From a checkpoint of a small transformer trained on Wikipedia.
Size: 13 layers, width 256, vocabulary 3030, 11.2M parameters.
Architecture: RMSNorm before each block, tied embeddings.
Training: a variant of SOAP for these matrices, 688M tokens, 2624 steps.
Each number is 200 + 20 x the weight over its row's rms, rounded and kept within 0 to 999. Layers, rows and columns count from 0. The size before them is the row's rms in percent of the matrix's.

# gate: layer 4 MLP gate, 832x256, rms 0.0981, rows 543-551, columns 128-255
# up: layer 4 MLP up, 832x256, rms 0.0953, rows 543-550, columns 128-255
# down: layer 4 MLP down (transposed), 832x256, rms 0.0869, rows 543-550, columns 128-255
gate543,098,164,182,204,187,183,220,204,207,201,188,218,206,216,254,179,198,219,165,241,239,196,188,188,216,197,198,212,185,201,240,198,186,174,245,215,179,225,191,224,236,213,195,192,221,214,228,213,126,210,204,205,223,218,209,243,203,193,217,191,187,201,196,195,242,184,210,159,185,235,184,182,180,195,211,202,160,196,213,210,171,239,217,165,215,227,229,199,188,194,219,234,186,188,228,221,200,205,186,235,193,208,169,198,207,204,185,185,225,198,201,210,208,200,183,212,184,217,179,174,216,217,178,183,169,197,188,196,213
up543,103,237,174,167,229,199,192,194,235,226,176,205,198,202,186,199,203,193,231,172,205,214,211,206,151,205,184,228,214,216,198,236,204,213,179,190,221,174,192,174,193,188,220,203,200,183,207,209,213,190,190,161,234,173,205,192,231,217,196,192,203,211,181,210,223,219,188,214,185,209,190,211,213,228,193,177,215,197,185,192,215,191,165,230,174,162,190,212,209,185,184,192,212,205,205,212,243,212,199,187,204,197,152,208,214,213,150,206,200,201,218,213,184,190,199,169,186,212,216,186,181,176,193,220,188,196,224,210,220
down543,105,204,204,194,191,161,204,173,193,206,204,183,207,214,190,200,206,165,165,221,202,225,248,186,176,183,226,177,205,168,192,176,220,204,206,204,173,200,237,200,172,217,198,176,187,198,203,191,227,224,189,175,226,200,233,218,232,200,217,195,217,193,193,215,223,211,207,210,215,195,194,189,203,206,215,187,206,202,216,221,200,174,193,190,208,169,207,202,173,195,208,192,223,231,218,200,193,172,161,195,194,191,217,233,192,173,204,193,192,196,213,205,183,172,248,187,158,238,173,183,207,210,212,215,220,191,203,220,203
gate544,101,188,196,203,265,182,225,160,204,162,195,210,234,170,222,229,201,172,150,218,167,182,206,218,188,210,203,192,190,196,227,210,211,197,195,228,201,167,176,166,178,182,197,193,219,212,152,198,195,170,218,174,217,228,220,243,218,194,190,214,175,225,199,158,188,209,217,206,192,185,202,240,188,184,189,230,214,166,192,205,213,214,191,179,154,167,226,201,221,211,207,180,236,195,165,164,218,191,181,187,178,189,201,215,237,196,187,185,207,147,206,214,208,195,207,199,161,182,215,204,201,186,208,180,177,213,203,208,168
up544,099,192,169,204,216,186,202,163,197,211,212,155,194,189,188,202,205,206,179,229,195,200,193,185,190,218,188,206,167,188,192,195,203,191,198,213,181,214,167,193,247,219,187,198,180,157,224,191,202,191,201,196,188,216,212,199,227,205,174,187,199,178,200,202,162,194,209,215,193,190,224,216,206,175,182,192,208,203,198,216,237,215,194,195,175,231,158,204,208,200,215,208,216,201,226,225,189,173,158,209,226,209,224,208,187,200,159,184,174,185,227,210,239,215,218,167,171,195,193,186,174,188,186,190,169,197,218,222,216
down544,105,236,165,193,197,182,218,189,230,216,203,228,188,222,182,182,199,186,227,193,210,194,235,249,189,197,167,221,249,206,196,194,198,219,181,211,204,172,162,187,209,224,173,227,159,216,203,205,181,188,219,183,206,222,191,224,216,216,227,236,180,211,191,193,220,216,193,220,222,214,192,230,202,193,214,197,191,216,223,213,181,193,226,221,150,217,220,195,211,204,221,186,192,179,185,200,175,191,197,212,155,233,163,233,199,218,231,214,197,181,168,210,193,190,186,197,195,185,221,208,214,174,184,189,179,173,195,212,209
gate545,100,199,241,170,201,212,197,201,202,188,188,211,178,191,176,199,193,234,222,176,178,235,201,197,194,215,214,213,206,186,193,178,202,162,186,196,213,191,167,184,232,205,223,203,206,182,210,202,236,202,183,164,183,197,177,168,198,235,193,175,173,202,182,200,195,183,214,209,224,214,175,210,161,247,226,173,208,220,176,213,192,214,261,200,235,227,206,179,187,213,209,172,193,179,179,165,191,192,204,206,185,189,211,178,230,216,201,217,198,198,206,187,203,198,216,204,198,195,206,196,194,199,230,231,197,214,200,179,188
up545,104,191,227,205,176,185,214,203,213,240,203,210,211,222,234,223,175,193,194,180,187,201,225,224,161,199,202,195,217,208,180,164,236,177,220,212,180,177,180,189,188,233,189,202,191,193,224,161,198,233,189,206,182,227,185,223,183,153,163,176,253,214,180,229,222,209,202,179,230,212,209,200,201,209,183,205,204,222,181,238,206,218,193,202,208,200,192,204,216,209,207,199,224,231,223,199,194,203,220,185,194,200,216,175,177,188,203,178,216,192,231,212,199,202,230,235,171,204,171,211,188,203,182,241,224,179,205,180,197
down545,099,190,206,178,209,236,212,222,150,224,206,219,207,204,182,200,197,238,205,215,176,180,204,165,212,215,220,226,200,238,212,227,199,173,213,178,220,192,186,239,210,198,189,170,185,158,184,240,202,195,217,171,225,205,152,181,205,216,203,177,163,164,221,189,203,188,213,193,216,221,184,204,182,225,194,172,199,167,173,234,201,180,201,210,208,186,198,179,199,220,168,212,188,180,169,212,200,222,165,196,188,175,210,201,232,205,212,260,188,243,206,215,161,201,179,172,172,202,207,188,175,188,193,189,179,209,192,183,179
gate546,106,234,180,190,208,213,198,204,218,197,214,210,204,213,238,203,206,203,241,202,183,183,200,203,138,205,174,226,205,212,166,207,236,176,227,183,206,196,217,169,197,211,195,208,186,185,186,184,158,174,206,183,211,165,232,191,218,218,200,170,171,223,210,231,213,190,193,190,189,225,181,168,192,211,228,196,181,204,203,221,217,159,186,191,194,165,184,199,185,236,165,185,174,210,231,167,183,171,197,188,224,196,190,200,208,170,194,194,238,198,177,187,231,186,229,208,224,188,198,232,237,198,201,197,203,163,209,203,189
up546,105,212,244,185,168,196,152,189,183,187,199,209,193,200,222,220,216,202,194,177,205,197,197,207,191,186,204,240,223,182,214,201,189,203,195,210,215,185,206,209,194,208,223,230,215,203,187,223,194,198,181,232,198,230,181,186,208,197,221,212,223,216,206,234,192,256,208,213,189,196,213,199,159,202,240,175,215,208,198,189,222,190,201,235,190,195,221,167,195,177,205,204,184,235,196,203,169,230,198,190,207,181,193,233,196,162,157,239,194,179,203,225,201,191,170,198,188,189,203,162,193,196,221,201,214,214,234,199,217
down546,101,204,235,194,202,185,178,170,191,190,200,183,218,200,182,198,172,208,219,160,171,240,203,219,222,193,188,200,137,210,196,200,193,214,152,185,168,184,163,176,215,190,230,190,214,207,213,190,192,211,184,195,170,189,202,210,197,210,206,201,237,192,160,186,185,221,215,224,181,202,211,188,201,243,207,214,214,222,224,189,206,237,196,179,195,207,176,242,180,188,214,193,203,177,223,193,159,169,168,194,196,222,230,234,185,196,167,209,200,211,199,202,178,197,214,186,191,209,225,166,203,188,249,205,199,196,211,195,248
gate547,112,215,228,234,186,206,179,196,170,165,194,175,196,169,179,207,178,217,181,212,203,198,223,171,177,189,160,199,198,193,246,218,183,213,206,215,191,182,217,192,198,168,202,210,201,164,211,207,179,183,200,211,201,199,194,218,212,225,197,187,199,204,181,194,182,169,214,187,202,183,197,211,187,192,212,152,227,179,190,170,195,189,201,130,257,199,225,206,184,226,212,213,189,178,199,168,181,217,195,201,199,223,211,233,214,182,172,185,188,189,203,204,202,206,196,205,188,185,224,180,203,174,228,185,201,220,184,172,187
up547,103,185,195,192,201,219,233,171,195,184,177,184,192,234,219,197,159,212,187,232,215,218,188,220,164,201,193,185,216,172,212,192,202,200,212,180,250,187,188,210,208,193,231,242,171,191,167,252,225,195,200,200,176,190,185,244,196,192,183,194,188,243,214,191,169,273,200,181,175,202,203,189,211,180,192,189,202,184,184,198,180,222,177,201,206,218,218,226,189,176,194,199,200,206,219,210,175,178,187,217,174,181,250,216,211,213,188,200,191,209,195,171,152,200,203,221,181,213,191,207,220,199,215,214,212,205,214,205,228
down547,107,178,189,191,187,221,186,211,206,188,200,207,186,196,218,175,226,184,206,163,167,188,215,182,191,188,248,210,222,198,171,208,191,199,202,181,211,194,225,182,186,185,192,179,185,206,203,166,201,214,194,174,207,212,178,150,213,177,201,170,228,181,179,182,209,175,213,222,205,219,172,180,158,165,223,221,163,185,229,198,187,195,224,224,178,213,216,184,181,167,189,204,181,182,204,194,200,189,201,222,228,213,219,196,175,180,192,212,224,240,221,214,220,179,202,199,184,186,234,220,185,167,181,227,213,204,201,199,213
gate548,100,223,211,194,211,180,192,186,217,162,207,166,207,191,232,139,211,201,203,220,198,187,186,229,202,208,226,207,208,207,215,199,223,198,190,183,189,199,224,163,209,205,161,218,154,191,192,193,207,191,203,221,190,181,211,253,214,243,201,201,216,210,197,223,189,238,173,195,197,185,223,238,172,191,165,174,201,178,206,215,193,205,209,223,209,216,189,171,141,220,191,230,185,230,166,153,223,234,192,224,193,193,179,184,233,174,208,184,219,216,241,197,176,199,183,197,194,221,201,194,173,204,205,208,193,201,204,200,212
up548,112,148,199,180,194,191,183,191,200,191,203,190,194,210,205,185,224,219,191,196,203,201,209,186,210,190,222,176,198,238,233,184,234,209,198,213,208,197,189,201,187,201,209,208,218,176,198,182,185,237,212,215,194,204,193,188,189,202,172,182,187,138,188,211,198,188,211,227,201,198,189,170,184,251,206,229,189,218,190,204,245,213,212,209,189,165,185,199,240,190,224,163,191,185,203,235,200,186,204,191,193,197,188,203,197,188,163,219,160,176,205,166,169,209,195,183,225,232,208,224,222,203,219,243,212,224,199,204,180
down548,103,191,198,182,181,187,190,197,218,230,182,236,180,243,224,199,263,206,180,242,182,209,199,197,186,193,207,195,198,218,210,219,209,189,192,193,181,223,193,238,194,203,200,198,214,210,208,225,209,202,204,184,197,219,207,228,186,199,240,194,171,179,182,196,185,191,189,221,215,223,148,170,205,231,215,208,186,191,223,187,190,215,188,230,174,183,227,179,241,181,207,187,231,185,191,217,198,221,173,189,210,213,211,217,167,170,190,216,218,188,192,174,204,207,220,166,181,190,227,186,180,193,187,205,224,194,184,183,194
gate549,099,173,202,211,188,195,220,212,201,189,233,190,194,160,194,220,215,240,211,177,222,197,213,173,197,191,197,209,195,207,194,234,183,178,162,159,179,229,206,203,201,180,182,183,198,195,224,212,213,233,205,207,228,193,168,182,182,194,229,230,165,163,204,184,219,196,193,205,198,217,197,215,194,259,168,236,185,192,195,219,203,170,182,171,212,204,208,198,198,198,179,214,192,178,198,185,221,212,228,231,192,201,175,215,150,175,210,222,214,156,193,203,229,187,190,237,236,221,181,175,238,208,205,215,182,228,207,190,206
up549,103,207,224,196,229,199,246,210,242,205,194,212,191,216,210,208,193,188,204,178,168,199,208,221,156,228,213,195,187,196,198,208,168,137,211,189,204,191,212,191,195,189,151,221,216,169,200,192,213,191,169,158,195,203,186,211,152,220,173,208,205,189,177,218,234,216,185,187,202,188,175,184,236,192,226,235,222,159,221,164,163,233,210,225,182,188,247,189,198,197,205,194,219,235,221,185,211,217,211,166,220,199,206,221,241,215,216,178,182,228,177,200,194,218,224,199,211,186,203,150,193,182,176,194,193,173,224,198,185
down549,105,180,227,203,189,165,200,192,203,213,175,209,199,211,199,197,202,206,203,198,207,205,213,196,193,200,179,175,148,207,195,192,202,187,185,182,173,251,189,194,180,186,226,215,176,198,213,193,180,181,243,182,180,202,177,210,235,226,223,210,195,200,192,231,222,222,198,218,191,142,182,212,231,193,215,219,199,166,197,188,202,217,182,173,212,234,184,222,208,286,180,177,194,211,198,212,205,203,221,188,193,204,190,192,201,191,224,229,208,189,179,207,181,209,227,180,188,226,207,221,184,203,214,198,216,178,227,211,195
gate550,100,201,183,163,158,191,181,207,242,207,203,211,186,182,190,223,216,207,239,178,225,180,184,198,208,218,189,184,190,180,151,209,213,181,195,210,199,193,203,190,202,241,254,223,196,212,193,187,184,177,206,219,235,190,224,208,225,221,197,193,171,191,197,189,212,184,233,213,208,239,229,165,189,199,235,183,196,173,180,213,258,191,153,154,166,207,171,210,221,201,166,185,220,165,206,197,223,159,211,165,176,205,201,221,210,202,208,204,184,221,206,170,178,179,199,185,218,176,220,174,206,196,200,205,166,201,163,173,154
up550,096,192,188,195,188,210,199,217,175,217,231,234,213,175,169,237,216,195,213,256,185,169,229,206,210,212,200,210,178,203,184,200,186,200,180,211,206,208,179,194,191,197,200,147,195,215,224,209,182,206,193,214,202,202,248,202,219,215,175,181,172,203,222,160,181,177,215,207,221,206,201,159,177,186,225,211,219,222,192,214,195,178,215,181,232,199,197,217,168,179,201,210,181,213,210,182,256,200,191,210,160,199,184,177,207,211,165,201,170,206,195,197,210,180,206,189,194,219,154,192,172,207,213,225,204,149,171,196,207
down550,098,177,197,196,200,189,215,226,207,217,219,248,217,202,194,198,217,214,194,239,199,165,196,189,205,189,219,245,183,225,191,168,187,189,239,191,199,208,216,192,147,235,202,190,179,188,206,185,200,202,223,203,224,195,215,196,186,201,216,196,164,204,272,183,197,182,185,196,177,182,193,161,191,191,180,226,195,178,186,223,199,197,211,208,225,193,181,171,242,167,176,173,187,205,210,182,197,195,189,150,199,179,175,226,235,174,197,219,176,187,177,190,206,199,186,221,202,193,202,209,171,179,214,222,186,173,170,188,197
gate551,099,214,210,171,185,196,189,190,226,185,204,187,202,204,208,234,206,196,191,192,232,185,191,190,168,199,234,217,195,179,171,207,220,156,206,164,167,198,233,208,210,178,215,245,189,192,222,226,218,229,197,213,215,227,193,218,174,171,176,166,177,206,176,201,197,205,197,208,192,199,205,203,195,178,170,246,197,173,209,206,239,194,193,197,225,201,243,197,222,206,216,177,216,193,202,199,174,201,192,241,223,211,156,185,185,205,217,207,207,217,121,218,184,200,238,194,193,235,190,207,206,177,215,194,203,200,203,186,182